Part of a small language model's weights: width 128, 3.8M parameters.
Each number is 128 + 32 x the weight over its row's rms, rounded and kept within 0 to 255. Layers, rows and columns count from 0. Numbers have three digits each. The size before them is the row's rms in percent of the matrix's.

# layer 8 MLP up, 768x128, rms 0.0647, rows 0-213, columns 64-127
106:178093083089129159149118154127079141122123014083151109158115149128134161101145163162141194150099110119115171149168127137153110163126112136134097097144149109088143136174117054133146135154091150
093:109122142116164195172111166137120112119104134162174147108133128128124200124112140147128143164150132126107159150132148128092162141154105160137139151199168135108116125103126053181111098154070065
105:101165098111129123186150170146145112067092071135100155141117173135155102081106103115107121101158099119122122133097134203120195163104139119130102095148141152120127134132164122097106128151110088
091:101132115151100147136135156085134140157145138144185137111118147118182104101101174144013201139141101094075102164161138151145173133120096136150104150188149116101099129095142169128183062129007077
119:155150127113129110154161170102207162071107116112115155128091054083164147119085146094118109150141070122144175134067181115128125094221088134092159158160135101176125122079111106138153034121088162
091:149090119146062122117121146171092081094087177113147067092150154085144132117104100081176166097159147087104155106164133126117121111128106072115056078140155111138138109122102072124093181173171140
094:178148146166083136087164143056167097051122144088089135123186137077155123093185106103139141153134116103127135116158122089097158117154087148155201125154110149148131122135083171143134107151161121
094:081114108137083134145071156138162109076136118161097180110039115127106153109105154156122082099136091110120105122090144120114117124095062139145132122161142070125096107157126094184156122107113175
094:126103188093197098131168146114110096044096094116108142075087134199136113123171152071127116095131165109124143144122173157120141095145099147154137115102153096069152166161106147113114072167086144
096:083071081127092172090116150101163122113145101128130113066154156106141187158158158156100122154114105109074065157134111042102147091092138153134105151128104110082094126047185169144158165109148185
104:070180097107079090085127141145165110095134091129098140098111169105167174167123173158092143052148144130136119207085175096163124197157117100163164139110142113151135127165154093133080111149161144
091:156157092164165134121121117144146101115079116160121157102162113156089101106083138127141134187179159145120120078123193125073156118130122076137180095129104136123096119120146044138124075172151153
091:081112075131109122085129165118175141136134122048113160108153131178144110124139090114154182131105152056091139094186081139114097118154125122097160116129123138096112109135115130070120195143128114
103:138112094115087118120193138165135099128109080120164148123098174132073118144149118098139125089092112152046095188109127122142078072094063145114178156103136150191152087159104097152145152088140142
103:154130114113134132067131090058107130133090151117173163135124130108119115133117172115158118160089126195143131221083140064209151057153118140177149096201156132164123141044116088143098167138131138
110:086166097117121148152137164128114156112099163102139164093129085084117096121160131154165069128141163092113169078132167147138152121107112135118094105143130105158134128159195118170136173103095114
112:127105107131101191151097128113118108091105128133160141098080062138110092085120123087071179081126074166105122108127113037119137073134107108129079164083112086124134107163137131108071086076074094
108:140144113122179134131107139110192151104153132114169145119125100131093133108132082177118162117137197127158120142157136081143093129163144134087117139187121104060087137122201144132128182054113122
092:123156115109140149195133168103090131128036160128146174117181085049154179131120107133112114188162136116172166105121120157054121117094101118095162158152128101114101138200148105148153124122088134
094:146094153164130154104140160093142110151060092123184098191152175107117141146124064102119145083116119083146154108107193100139117120106103084111159138098088072156137080173112154165134139134179137
099:145147157147118179149200157131144128147110106129171150117099071102108097115128129088154125116132111189052138120088159147072120126121131138107116107114077101012122111117162168139136166123123071
094:114107126151147166144149138099125170189175160122109124136113113117098097142159113139100159131152107129150137105111135107097150103051134091186128131164137194155142160159112094131120091162120156
095:137134147139099154143130102139150135089138087129105126129111117131157134083144181194129154086140143141105151123161135108117127096114106154167160113188186123154123092102101096141119134161077091
102:119119082084145126122113111179063132139129125108118096153073131149163155162090115076101106115113124183092076106134110094111122134164145067145098192096162135141111177142115071085100183137151141
102:139065112081113060106158167127146134117124191224147157158082138149178125161115105113143108137120205126143121072107107083131137103163129111112133133125141094128150076091095106187109154118096116
097:123120149071127071117114155101141133084179099056098078170163124049056131130143133146100148127143149144089150117145143138087080143122121083155103170134166171155127160086173092120149154154131107
098:139111088070129162067126179133165153109112161136133132192132031099138092160128143138114111137155172158115117214188100041098145127137090109131107157093118141111101149153095118075117185109180173
102:082125164106163117184114085153194127129156067159091125097108120129128152115157133096164180133113140076126117158154178101123110120153090117161099123131063113103083121119165117164100092123124151
094:038180092127083054164111068143140117079137152100133164082150135123152080188149146162128144136191037107134128144119108121098157097157153128083125084143127114118089120147093087061147117170115119
101:135111120116132134183114150073074064186159171064115118113184146138142116098182118130182092083182142174118116180151120184118107125101089119149176133190122138117085178154121118124130158113146152
101:104186118120062147133141097134087173152145123169161161122128083183147165123077135108149146071119153138111113166097045091183091074117101103150091097156112082098170162122170152162112099125131114
102:133086146100174179107163155071113162143111152089101082134120115115128207138165095128171117152116096107145151124152101093116178140175093085089119167139142158129094126162146075184114161067151179
090:138149069152156126140168114125135159174131114204105069091111119090130083102086089060083095115108103146151156094116137104099071126136177158116169152123112093118095165125091132077099130145173154
096:168065139113115100105139121076112098191076053103091130100135097109130090142164049215122155144145158138113133161109123064126176078100121122100166094146089151153107164136153087158118078100120137
096:163154165136158116109189147128097111102181150100172085134134211115104121118161095139067132119151108187154126141131052076100116140103149132154076074170141147169108086121065112170139108105165091
101:159175105189125174152118106116125112135107056130098146155101145138155130099148090111155146083159094100108119153143077142168106143102132068167149155126144111225128189181179102155140101152121172
091:102128137086115130175103157107119098206100109141164156122185142178182163168080102189141072092099087132105112126093084140075157140048106109121161166153109153070134159091108137096153140202115136
092:104163125067206189069195106055150076170141102098069107083153144124160144126128171138154127138129135104171136171163095114124121124157110115107085162123075131135065112067084138134150109112128090
093:091111128105073106111152189112111134112077122138114124143150154178145112157054130093143109153134072157093097153149092153120156144113154149147133136054136131088172118164167090096151137147152100
107:090096114106150046117165082146172117135126093130118153141133151136088064169126108153119209131130145151159132144121098134139115166140145104107131108153056099118142105174122087176090133127121187
098:089157112092118154102073135059075184147154126122115124127142193126103090130157132173138154094133105133085085106099088152128141123123117096074079127179100067151143172054134137110134125112124097
102:106107148140138197127103172084141162134093101096084125120153175112119060132090160054087109131132121133104118133138081104111100082100102124085158130143121158188114120111123059134101174111102159
102:140139080116133136101094157153152130097135104091178108150084102142148164148098042185113118143099076169101071112157119091157160076091121123199096132151150107171092092133102120070156171139128142
098:104143106072099161148151100089197126137130121136123177148161173163178211109149102145108112146158199150098154156079173164098153145124112148161168134092112105099107098187112146134187160157102129
097:115150081144115137109136160174087066137109134144135142121155133133143119167131113115115111120138114120097161199093119170161185075156102126158074113141145132184114043156167152174154114132116160
101:112080129152068137110119130111157148092157159120173160101138167147158162127139182106196167179124113116121096110064148079096109089157178066141169162172150084152119072107167107143144147155171170
106:134113144146104148127166179161103161123105109161156185148160077122136130167064130094113142079121102159072110122118177197102066070146145116151120140087111139112115146175100134149148088183144152
100:107050198158102145096166102119159133114159103117065095165116128113127152099110185161144177109066097113111093096103184118126123049107103104147129101159127158097134069127111095132139135129147174
088:065101122065127116177171152110175165089137141179157174136145124168169090175169123125119123127128177082116116093150090129200138109115092113140091148203107084126127049109109148140100094074110104
098:071143090085089166150149092067172136133159105092152137144144100136103210096095145174107182152114177120113107095161069124142125080121162148115102117160119127093103177143123140161146092142140095
104:180105160096134104125091138135160208181116062176119054154097069130161104178121180081070086177105137124137138171105095124143163138093173114159143149139116129111109081137147130137093147125192145
105:121203141155105111086169159160213132118156064135163173129146157111080135130104078105139077181183175103108180166129157143083163101121080108120105141139068143127111108148092130096133122200037139
102:122208177121092083175115137142108091106116069074113101149107164160069132112124162073177134171135158089144116137192149137097129097148154078127132095172113118162138113159111065165094145177110103
107:126103161141125124106176162103125177116157153102143104089153106142129087133125150128106150104105118126118198113148106099141086122133155129095152163092143171159121040150180081075170110075162184
100:119139153031129122109156091188087144148042107127099139125145185090102212060152150188107162134130076091139104108135125146105173154123108136089124108119111102120157114070096062116131179107107161
099:076141123119165091165139119150130188083178070174187166130106118083135133143103188092115134106172112031118071158124138116174154142120136142181112143160177137163111164158097108130142110131196153
097:091141183131129170116161195143165110101156100147093160040170154153089075050160127088094126133168114132131111122133139131106130142095125140158126126119125141126101165091136140142167079130177160
103:139145108148065120117119158107164200137142116148145147096130145132122046154156178139152162141111143178098169229154095085087088162185075173148147110156122121180127122037121126161189111091107108
104:155174152123128123160139141115113128117155155125171062052165102081147104102159119142157158074106103164155183146159141174172097143074117129115062097143183083129096157111072106132126165126068123
102:212142165117119103097125075101213088174097120063134070172117157136129095109136079156135169111109129076114142140080110074124115117126112104110132112157090110121133135096120057075142115145142167
094:170145171119125130126126107070107120110141097113200053111062135159127119088167094095100168110112139116136104138129158113107152118112142098181113145134117105154106144137171111169137125144107211
099:103131151117112193104146163120185131126122137110187151121163168091153114128094128098119157122095102161109054122059130150107125112103174134166071168169108191166145077147086087148142092115140094
096:071124163082179077149142135130169139117083076071101123134130099144077087135108185111092195169127050138119140094178171129114125115135149159132174124147115228127132099122134076153144153103214153
103:106141118137175119165134126078106110097077080074068161163107128115114109127122122109059215078155159138156132086116067072117189145119077086175104135128088088090156161140102139093178085120060104
096:083092107173095128099154146105140186152122218107063125121106151195070167128137098078107111170111150087088189137107089102103070098117160131105172101122113118130102126166117081138116121142118133
096:129109168118107186051136110112157119152126144087127202092174111139164179078131170167094178161137145135103071135117084199128132167120063131124151082195157124184137134125131107142139085110126176
098:080162131121115118099168132133131131106135126109127147117098150165142098125145117160110102146115182149134215154184126063113178069121129120130087099095135120092105092150120077076077155142080158
101:129176074117161126193143128116144113176123154102140088131148116175125098151129090121118143162116168165079116128159122100086209171120106120209189124083055082147173186096102119161118124160114132
101:134137076163077088162140122045175138133168138125135124071179141117123115136122141143139077076175084137098196117139150157126115131186146137093154122118152133143093109138059129160166087152108175
099:107176140086148089150098211107158128162101150146154135073152125189153134077102102130133132094181100119132114135091115188144130126076096128156117102193085127076147149091174154147139149119132096
092:103167084188121119193124177051180083116151146149115147127169131158170110056161091120126103080110126119072111109160153136145134067165165131103145131142174072107209153127136109199153123147132094
097:096080160135172126165116105096111098076152152097094082174153186125209127111090166067101102132112149126067174127100139102041190168109096087069171084126127093116105144147100144114169147106138145
092:108129135088084177164141046153153166117138148148138124155140130144025166055150148115092150192140128145175079166190123134087085173120146114159129162090096123127123074096084119091181131124117170
102:124082144122169142139195094137148125138140078133118107138093167150103095169151138122109255124167118075130135151122163126177178159098112139131133124149072090132156154123131118107152156127175138
103:139124099091083162153167090170141139119149113161156139076086113089151133137133123060166123061109113157108142067063214133137169129150082107111140179098118095137123115167133142078133152106154135
103:148072126118054146144121112137106122156125111117131096136109144098112113112144154149167148165083109148105133042142121177131076126160124114087112137143178092168156140140119089122110128131152146
095:065114115078166150125157151180104120054139068070119094109154135157088151155113088088169129118063090118130123159113133148170104151143162084148174124096126139122133103099153141187129148134109168
099:171093105084147104162097163152184090085172153172157040080106114131140109136191094117082106132070121140150166101109116102139134124114059167121174202125136099139146033166066054091130149142140159
098:147179170170119195122095167114163107069077096105157149127176100140077108130095131120189126188110151081096177095179114051067142144148127134117160100094077138133068103156127148108151129149075113
112:073146124091145113103117120118155079135079099172135134160096113153140098102099106109096182171135163204083144123151114151128143194163141127142120133180142135145137174122095145132081122050104149
098:144088141119103120135079119125144072133090109154109115114182132146043138102102142089138140113099135142165142091098142093087141118098138125166136149089081111093166072146128127170109090114165125
099:135121111045150137117111132084141084088130115098141134136096139099094179102106179111062071104113105159101175156207108146136158091091147166127093193140119156102121119186102140096168069049109158
100:114140101126158099100095153153095139073080070109095120122141098161172154092117137070113105155107198149126119149121091077090116096075137075145193143106117058182151177140154125142140137120152125
096:131137134121114142096158114123148124157145114117191138181133134104136160104090124156122148250137161139133188082136096154084094130100060131157097185137097098121069124139131165127145120124153159
098:110163111130150128149158134120065098113118157144129172084133127156132073134057084139153072140176118123152130115155190091137135055157101114120137146188140111172116150091156140125156106078173145
094:148178128129146094095154183153136200115124125152086132217127130150108138117053164111126160136160157088095091135149112134157122128110159096107136133118088119116065199109112097107172109102099071
093:192134136175156111110100148149171152167102167167133130146093110140106148092202165134101108102045147113132162156150133158118093103141066041123145134149120100120115155232182160136156145138107167
100:086109132115188131160176110125141102134071122169110118095108065098154102186080132133167168153097130133142106163165129121124081130103110080097160118167113148127088127135091093108132122144153149
097:105098188074170157197122128100132120098136175158137116061167206062154141134143118102116164149110155072181122114118104106163095147180092171134127166152162141109140163153113079080114163143182152
098:126118069102189118157111099198122055092085112128102081156123046110125081122114185091215168145161171116162105188171111129146154168119089101101150131124098126107134135152102139074107183136153138
100:094152085147137140072145151097081101108058152178159123105132209151148088064118144109116143084149170134158123180143097203155078142103131101158135136151138120168103161126100115124102158141085080
094:156142127072133087099117174119160095100090140179143122159160084087144150159106147071123067168184145162102135129101129137114143079157101111142158127156135073137124069122128123109128176085151161
102:124150192082117130178115156134170154143108128138122159090128125179101134169117147143114152138099138093123045085113081105153141125062110086171099113149070120166138140137102148164094075139110137
107:167078128125173116159152165119112163175059132128121113101135092125114191053118083074162117115117147145099117173090183124078148084140098146183091089128084094103112141193114099136094170160097121
107:131121115084116127126042135184132100114154103133186184152136101131156132087122079095136104116165103169126102128164090146163101121182131168147061136119172079189108120133101104110101157099132159
098:107117163172120110127144133149090114149102153123141106151139088143107176109127117147169131055092096080105152156160096112147115082120195094133156113126103134158150188094139133126090142165179155
100:133154112120154071111134156113143115151122090107137105083111148159093141137148169107087104084119160110157108122116169118119093098177137049140136163129100149097159106101108099141132129149140129
103:069182103137095048080133141157133149104098143163153103153139159183070114144097160134122110148089188130141085143123170059094144126107139127160131171139140059182071126129140112137188169087105119
096:075165125128135140159215119115158123119061115076109086035114115120089085140115106118131174126106154120137164097168135123083136101129137119123078120132120183113109181103072129112135187091159088
104:148149143112129073147078147149127069174082143122141142126222116171149089149097129105116101105156102088158142156180077091146123108142062126188154112126131138119092104064120126133085132142091198
100:121165114115166165112103159074165131121169177112132160181113140189161076179120122138103053136122141143122171126057106179112075132125171131112143113124115090084138125085165154117148164118144122
094:128153102153131135108110141124107196125198134159126096193099127060103041119137114104141137155125078145093136181153109141120170136115138106130150103149152046231158131145152083147172117094118117
094:201148099058113142186132117134158084147134104158137082171151146089132161216142113114124146163097135148121129158082136144128075103143126121109155149156093085148124068071139132105050137139180139
097:124112099115180150124114177156114125101102118105115043102116106150132143085091115127089106134127130133127166104077142092162068126117143116139120134198119131119120119096118076094162170098144168
100:200130077075108116144122129132120127168162103174125160153112122137129160159084123145169070159115120159117096135092087068133189102050182086169147054158100124108166085113109124109165084096101120
099:087200151130132120116137128159150107052156116096093145106092142101122098080110115130138135086133102150169129111080142106158158076147139081128156099085129173174068184140094112128079129118107123
091:180118129164141121184195132130113157101156114136159120181126119115187215136144107146116167121180187159108114158145095134138110096128089189120090126133095097120129156139126104125135129187144166
099:161116104140168103182140149092142185151115121093107133072110077099137078197100075205191069125139096160104133137129132131141134073110118113144157142124100116077146165148071112158091102158196118
095:114071167147144145133115106106105084084076189051175106189095124093089141132100197151179163091087167080144156088078109076129153119140108132165191111150109082144123158131091096130108184114185142
106:078127160103177127131134183066090123182092074178080170163113108132119080083095126126103136106144136082135092107074123158133122145165146127149146156133138076124110143166142060126179067143091131
105:103151150077099164067111134123092102128107112091172135149168126136123083077102149101115134076122081152125200156155158136092115126119140135169128152145124117100121072109175149115126155084101132
095:173154157118115145066162143119161194096098179178136110176098117040109116089169118074137102117084110163141154138120109096068122172098187081134075124128137111115091077132187089152141088118156108
098:075100124121104143092089132126162091156159067149126168120132182164139112098152120177167102106118127075094144173075122185137138147120091089188146092142157144068096108087145120136134064116101069
104:141174070060118154195060145130136134100138131183139160186152157108123116163148100198112150101144146109145121180185109113127094112138079114149130194120118118112105151128170124127126128168161142
095:095131138109102101135155106106208149096155135109108176164072136138137150083078149085087093104202125141161147153132127167056147075064080160128158109141141094119135157092075121122135160223100135
095:146089160133135126097207125110142140150129132160111151101119168144119082097045187132111127167159096100134140133089107156133125126115168118110162115139201096120107053164166081079104140138067159
106:113128127149098119099158097075136166157122105165128114091132070175113159068158147073091115149152154151124133140197121058096081174153112097126163073107105092125129192198161109157087148134097110
097:126101143104143129189100091184124112122157074164160110082144173148097142143108152130101122150080091125133178119100109153107142081091095081121076056102128106105069122127050104116175138136084151
105:129164145144187106126095188073173143136111150135100151176093115110159156137093062122076119144164119089134116171143108135156102163067081160161170079109107111083123132129126067150105170072091150
091:043109059130051145165151116130114178152113150113132176145095090113183139079120109192111172136115157138102165127135128129114107135100097165158177093160125130086068119118062116107180137127155114
095:105125149131133075098117145149136128111094091100085121190146127104175080136054179125148109115159209142145184154196158102134141142119095130132176090118120095157109126099160102180171162114112086
110:088096083101186109119166095077088126132170102095153172159160133168099169146111143114131139077157140149132058185131053156152082136129166154142091184140117119200136136190107081103144113079106081
093:095079072097130107146111155095101119155143137130156117097115136098115109120079079119110123076154116110112096150171139173034135094121119137074090136157091162068089121158100118107174101124120083
102:147084121129162164178121097169129153159128084115092131076067220108098165095126158069122124147131116127157129119103142096083213093125160120149131150152117142093099166095116067119067072108106116
097:135094101123130069146110123112152080054124078152094097118115205141159166091097135157112120149142126071131125177129164143135119085149154083103174082163106106074155214164061109186129127166075082
100:116128088125121049095184120135097128112116154094103123128153175105086167158166155168220175121146071102123120172156133134145146111121109099132142137114155119095145147064106088169070105069139130
099:135148105123133085110086193172142081110120146133093158165170185090171082118098136172080160118152128114097123064182071158131096102161108123082129175142087135077127143133123117093195170104140072
102:163097105117080132119160183086102086070111097058140118105143180127117155119090142142138139089160132134120097106150154110183144116186139120146074084154087156123079095123132150104139112168147171
096:138078181093070151083110147155182108155114119117089154124127060174118184078106084106129090146158068136132131155111099153152093125179039140141102140153111099078107104095142125130125105090131096
101:117158122146127193154133118148184093136100134075082187192202084141126144142135167161077144141172121109128120152130124117164101117107091128191129127150087079115160130098127105113139129122093109
102:142096114105148182098147180105116170101091091138119161148160151165127112112101153113101110128156132119104109132151137111078134092090178076116150105118115105071141162099109184175123082142075100
102:161095107130156100122135128113168148149134156134046131131113126145123106166100172117212165132126076078168114156102104134153151139129071091156108110127088111124130059132142101123143114136134173
098:107157132122176168157131129171154088155098078188094121078132106122082105135177124116145156154090100146107141133143070124166056092147143083078122069103115103146161087152094070097137129135164157
092:071102118110127092143146070149112167116161159192152099131115109107172096095083139097146117136107047179141169104125079162116182101111161141147173100125088128127154135121061159108162106097182163
109:082152135120143182099169139133214100115113160134193095085145140136155105093099149118108163107147048141151119161177171148104124157102155116141118088118135098070084083150156121153067188112159133
093:080145120142099163153118128106117134185067083119141093104192096108155088045112151139149111144117154087105125229168099110153126093063146108181142134134163134137098120161089139151157121139156149
091:160071130114147133083120146106149155141131171127158054098147097132157133123178123088201099133153111120178125112076121051100145090104188070186186112105092145117122119174161141137109111104105160
101:099101101106121110118168119090166144127134139154093132174191150136096129162123127138085143145119135154115142142065113108165110157073115131187189215111186147072129204119127115142180127130100140
098:110116141131064101144130124068130122152118126165097153172153175090098114114147141083158147070132112100076084100156093141070105129077159112168174114144126119102166122131063130108105131132046070
100:120094128101126142123151122160088117146159185192148068133232105133165126129056139178151066161122066104147172111120124126180078076129090093093083141127095112097083193045125132155095120133127126
099:149063097143136081140135158104115099139160103120184072159149084194094179117134039164146090162133159085089116104109119147109053139139155167123113143156071137137091134115139084085030151143059143
097:135128113113122171185109099205148139099161094156121089133098141120044138093098102131126095122119140128100108125137134092126122122163131148145148074138136170080091062068146107128130102109123097
104:122111103099177151171155123096144117121084127196117164054137128107125135144085093144093087141107144139150101110165109189151092196045108117109172123147120100115125134139086141120099010100159101
101:121135154158121078120105129143143075134094150119087063123155144146183132106100139095034136113104105182098164155170128123185129119121069122127144147131117108126106103150156078101109185113133174
091:096126167132147137144164114165130146094050085180077113141113161097118124125069147075135135092176107173099157127095129136154136116128120119150135186169131135181100057117081153152214123121095115
094:133112144132056130157164109136147094120146097103176102156167053091198129148167079188088077138122150117143108161088146114105104107126135101147159165114160167154146158143148115130100156157136111
101:133099072130131103168148139118159080093131133156154156142119164144147135091085145131142179126178165131137131133149179163071121089114089114101142191161098085080150103093095179110136138119188193
104:075159154132100120137137122167143144112126126118123130125199172157170143097140121093080133092123131092094144128187149166092113164129058165121177104159108097137157175136152120083132115134128144
105:097132157138091134151101123103157128101120127152095117137160098177154159129110154142154112121170213126097185101176159133050106129162115106090148137119103120114103136126070091120074138149096162
099:104129104064142139164118096136174146136187158131179130126169159116164139134170118156055149107133139170185104138104109116103152178096052124143129122101114095119194131124078108096094161182123128
094:112162146180105092148072140115104030083148124134131133110127149153112116111121183146172163168098058102100119134160158150134108144107106140050120116119039090117106176122130108109124068118089144
099:180128162089179117079189117121097089105113166094104149108211106173162165164169120150110137140166154108114151086119130129107064097083165129127113086162099120119162072097193101103148156096084130
095:123161201114116112104129176134110151101191124113179137108187137122066097110166150144124135132113118168138164124116189175121173133078144096104104108148072107114103102161102142118099110152162175
106:110089171160081095114173045108112088113228184220100122107142080181081124116182141159149165111139108158093186103138125102101142110138158110141130157155104131157159158062125136091070130117148127
092:066122088157059130169120070124131129121098115131121112097147149149163101179084122163138094072089155093116092108133074088145154120165111089105085151134118099152117141123092151092147113139163111
104:127153159137149135128170144123166131106157138167113143131097135163139102143138086118089111070169138124122174076098072089095159137082156150147106150105103119106128161096110107151159166081105105
095:187060102101096143161132112144139111084166142132126090144139154138146134093124134136138091041099131112113140124088143156127092135142111112105129086120115149124113161092066135121158091105096163
103:137158128137117111187170126182102117072048108112100153145146177134094167122069091117096048153098133101068098151121146118138144083079145134123046142122109153126121068066133177120137138083184170
100:114149122126090162115114183174103133105086154148181105157123184097137125129109144161109136086123134151114162086177076173097176138169153135158078134167152109106142131189060109141097112104048129
092:094124113131230131122114164142120101119133121161130126129116140164101095088121156122062107107183146052070122099165095133085128133115132104117093099129105114104082102109148106194102096090144122
107:116134107135122141088081135163119113096113136122077110117168125142146074103096113120117124105184057127128092121123105127143123120168113132133105143097120101116148160168129142195089132072038145
105:156097116136118086148136175133145132134155132186133175096091106125095109127119123099093224140122157170128139201086119145112159160137099153140107097155120098108119200083126113135125104088091125
098:164167118112128130099170047072132131128111157155124160127080103095141143129124136200163124185150132133159128075158143188176128066098122130128171080084092110129125138147128079054125113101116116
095:145135098126118185159125076142125143083120123164153109110072135151098132130155162128131076132119120067109140052186092162133141139177144127106093142155172146184135117123087096165062165150125112
100:204140120178113095199158087119116129161088127126139074086144146125140077121123140108108117071148102171167199115145145146100097104156159086120146098153135095123134174152075133119114167127099106
104:153148088145095165135181152110084190124148153169149131152049130087157098164082130049121103097168071166130113153103098034106163078151106133147092080112092122094149112142133111130144159127144128
093:172096146100153118089140118079143127057154202138162120148129113112098138117146132151088090159058157164079137129135134146078135121107172135126092150138116118061118097071183119056157136166150167
101:148133126110084069130173071105156094108168149136124144138122089110134143114116106151114115099128129116169123184145139100146174164130149115157096134144121179148158138121076141125096148216092160
100:105102160150162189137111087158171105066112119129146074082135186162086092114112107114146163156105132150116130159146162092096106176110096113115123166140169060100092088106132104148064101110148134
105:103115162146167099101167172126130110141101137102108164094113123117101108147166079103160083087159129136110116124165176125133154090143138116188102144146084143079071210120100145149125125161178131
097:124087126081105128126119137164177097071123137074088191102135076190090092079089137131119107128128153106133095130134151091109163103153168109088114072119122119048129186134111183095141128098131171
091:150147134103145081168137082131176152100119198147154112182097151070087128078137147105160096161166142111136116115100109117054144156115172051139148146126133164094127148089104134105087093113115136
100:114170163106097121086169111122149186112066136158136154155110140173195168092106129148113094137135190162101109146104081153106129146093127108109178057151154098119129131156145123132044153088154193
095:199093064197125143106105152132108116170159130129151167155161145099103096175104086148169092166098145143059175091129128188088114125089136113128126174090080139157136101135147128111154060178119108
097:146124186152166121139098179121076129120210139129127137137177173102161133093089129131125158035079186124122102109189100141154090135088103091093157111175124094144124138118109112147125163061155118
105:075184099113192102117188131132063128132129146128188133138148117117150124108131112137100142106071071213138195136151153142126126142102118116096144084108116071127120156164120133152186120101107205
105:121129100159152125154121097078129148124088087137149029151173077066098093068087138090073135133146140166106171175143125133130141121111126110098152129146127134144112102169141086092105188098076146
091:118105137100096141132142139054130112163134061099142111129164199156191118109118103106118130098161135176113140104075107095131117153124165155191192161193127112137134134137167082121119120183103096
105:151080141118121087103117116141149096113131129162149143171150156123116146124197185141098122206127075148150103151092125060136108091124143142164131138184181133188146066129174090128128180113162224
106:087159153064072140134108166088114135144142178107084073124085134114155140128096130159153126141098039159145091158135166142112105120180184112131162142172131148099131159165055117136127155103147182
095:127177123107088110130119146070111078144149102089157129120138082118171142053155117164158151109131159117102143134064122109115143125183103125121194118134118161179089173059103148131100108055113130
104:123136181143108107177131156145100076157124140102075154147169133121132144101139130100053136055139069134163140133128144140070135096163113061168154132150105129136111128162094143115159116154138132
105:137150124116119078192129134142140058093109136099129145059056143199150163117141146169183180134129129128087124149161156151151160099143112138116162187155071127164129140128156099139137147177089123
096:123107123149124170106094186125121104148092091076157122181134148151120129134148169076087140137122206118093102225169138092107124090121115093130149135130089165176120125069141130117107088132124173
103:126122093053109145090104132118112163162124176108102115166106156100072142161096118138112079159095119134113148170127146149136056133115104112121115101151139099071125143092107136139192135154094119
096:159155168162092151091120180180107133118150144145122110161110118124169168106152092107115117083089059060117209186126100109097169189099088103127071083091120070155140115092132078116124155096143177
092:144100114163176176158102132132108149129090145149134141124073163153118086144127161172119128102152103113092154070169120117186093143154139135131095188198107143094155068102100113167123135172102103
096:085116141108071167145098137135074111109164127153126128108134082131105136110168112126120143153111167109144174120172169153097145124098104147148070125109114164132123145146140071026098096184138120
096:095157089122169145093109159135084103175160130135088153068136135132117087063109165092145121112109117130094103125099115084183200130118106155170158097145135060112056176131126144150129114109097083
097:080127073174056137166140130104087108161138089101159108140064160160153126155076181133166166095145115213127116150099069079121130183110128099160179126117121124128164154101074072141106133110179100
092:162105157110148167135143149145138123127081151134144119157177132087119166123133120132089109113115103141120106182149175136163136172125064080113108095175159132129116163118136123138054154110116113
099:162157097149103134169133118136151150114135118107126150087117155122087139060111067132124086114142137071064104104150181107102115155110129118103108155142169132123105126128114077120135148087093111
094:104102121056146101105121085144141154115099147169103151150134124084146090168135121146164138114138122171123165117095086163154070129164103105143160203124166143143107113106178142139116089136143159
102:117153168124188124136161179142155108077054151136160133094153143141099144119084116155209136113195104107106189145115138140076093164115154146136140099165153093206090165143160125150073104171094125
094:076103088153119157182136121115123105155102111080110191156157167127140083092103128124118122123137046156140137151139104164060119124159090114144128146163140142076203157132127105124134106141117070
094:147134091163112150108120069148155100096131085110167166143150119062159098133124161077124155097124151182092091126129084117109098105108135090111175097173117127119077146116144181113145078094157153
103:040104166112165172189203136102133101138131119138173112141135201140141130107047145153138189122149075085142153090133112173167146113145169085113171076125124119174097204097080123145196137137141138
106:089107126109200100086154165127119084120129147106140118080168161127117163083115219157184097116119127175108169124137143181080148129127158106123143075153190086116122142139121109155110100142150089
100:178168124114179181135121105103174135133160112172167102186117109046122171138140146116101159105095128111116123106128117166103130075122135096092156162131181134107137110192121097114151160120195138
113:143178158162158145193120118148070087183074102162132082098085142173152128161163077143175149089142072122089178162145157124111106122145144129179148139126138115126124115110084130088104184087050148
108:177108124137084118167104105153119129125188127088116126100032114121162105112176109148126125146168134156120186098111142172120155096128175123130112154170142108183094085191089131150084125062143152
097:108145171161083134084131169101169141124079120085155065165123145118122099085124197137047080097183135119144117159158164146114128091085157122151115115183137144085146129079085139148131130131057145
103:113117155123162199129092080128153119157082138177089105156092151140113078142125163141151152115102151162126086168111182072119116101129115112135145126142057051107139117140102161176169105125100153
090:082141087109090229116103129111102130117078122142160057107093084094115153173108144102152109184133084091088122119156141120137128136134133131111097143194113137088153103105049129063088200203106144
105:076146163144134138115153161135092153128141137144157181127148140060083105069185100174083155083143075091135166168155125115101095143129099174134111090168069126128144176126068105147129112109188095
115:153160131151176163171183197131133128145115081162080127174121124085113123062107131160148081142118154172145127131083149157129105095138113144147161108128115122137113130089107092074075093191191144
100:062184160124064135134130136147130105109139144081153184135122130130082119139191144163115129117175157129107089157086157134078111161163072116103183147129106162135100087152083108094119130105128048
114:105132108143120100103164159122144076104113141113163089122159077120132079126214103173189086119079142121121175165136109116090139181126105142099100117163098070136162187152159072117107183171115107
110:176160156103150159139119163135126173102098123186149137189133141108109097113129160098116129152092138122105154107182162086080138097096199139146071126118140164104109154119098102174117180106128100
097:113108122134135189141198177119104138154117058103174134093042130103154137077151151063138152130079215121124103161106136083073127111202111115135132201134158143167112102117127144122136106097149139
103:146127147103126047171190123097149116143116099162154105076127140160142132112105156114138146133126117149128123107202084161100040170134142098123155154123101100158096120107096129107184158105080117
107:119161114111113163124112134179174090109154084126100163089155054171106171133064134124123122085186156128106086161150114172122115103073116107130138120150144061141111053121154142108146194189105167
104:086041145155194152176188085131152134147144100122131141099154140123124124071138163132120168124175119050160168174147180142160044180121075129139111140168153094149106117116132084105106152129094141
097:096098138118123130076123084099135149093119075208108098145139136103059104063107160108158127132099144112153147123216127094092112151166127119105136124133057091109161084113132093125143063110116130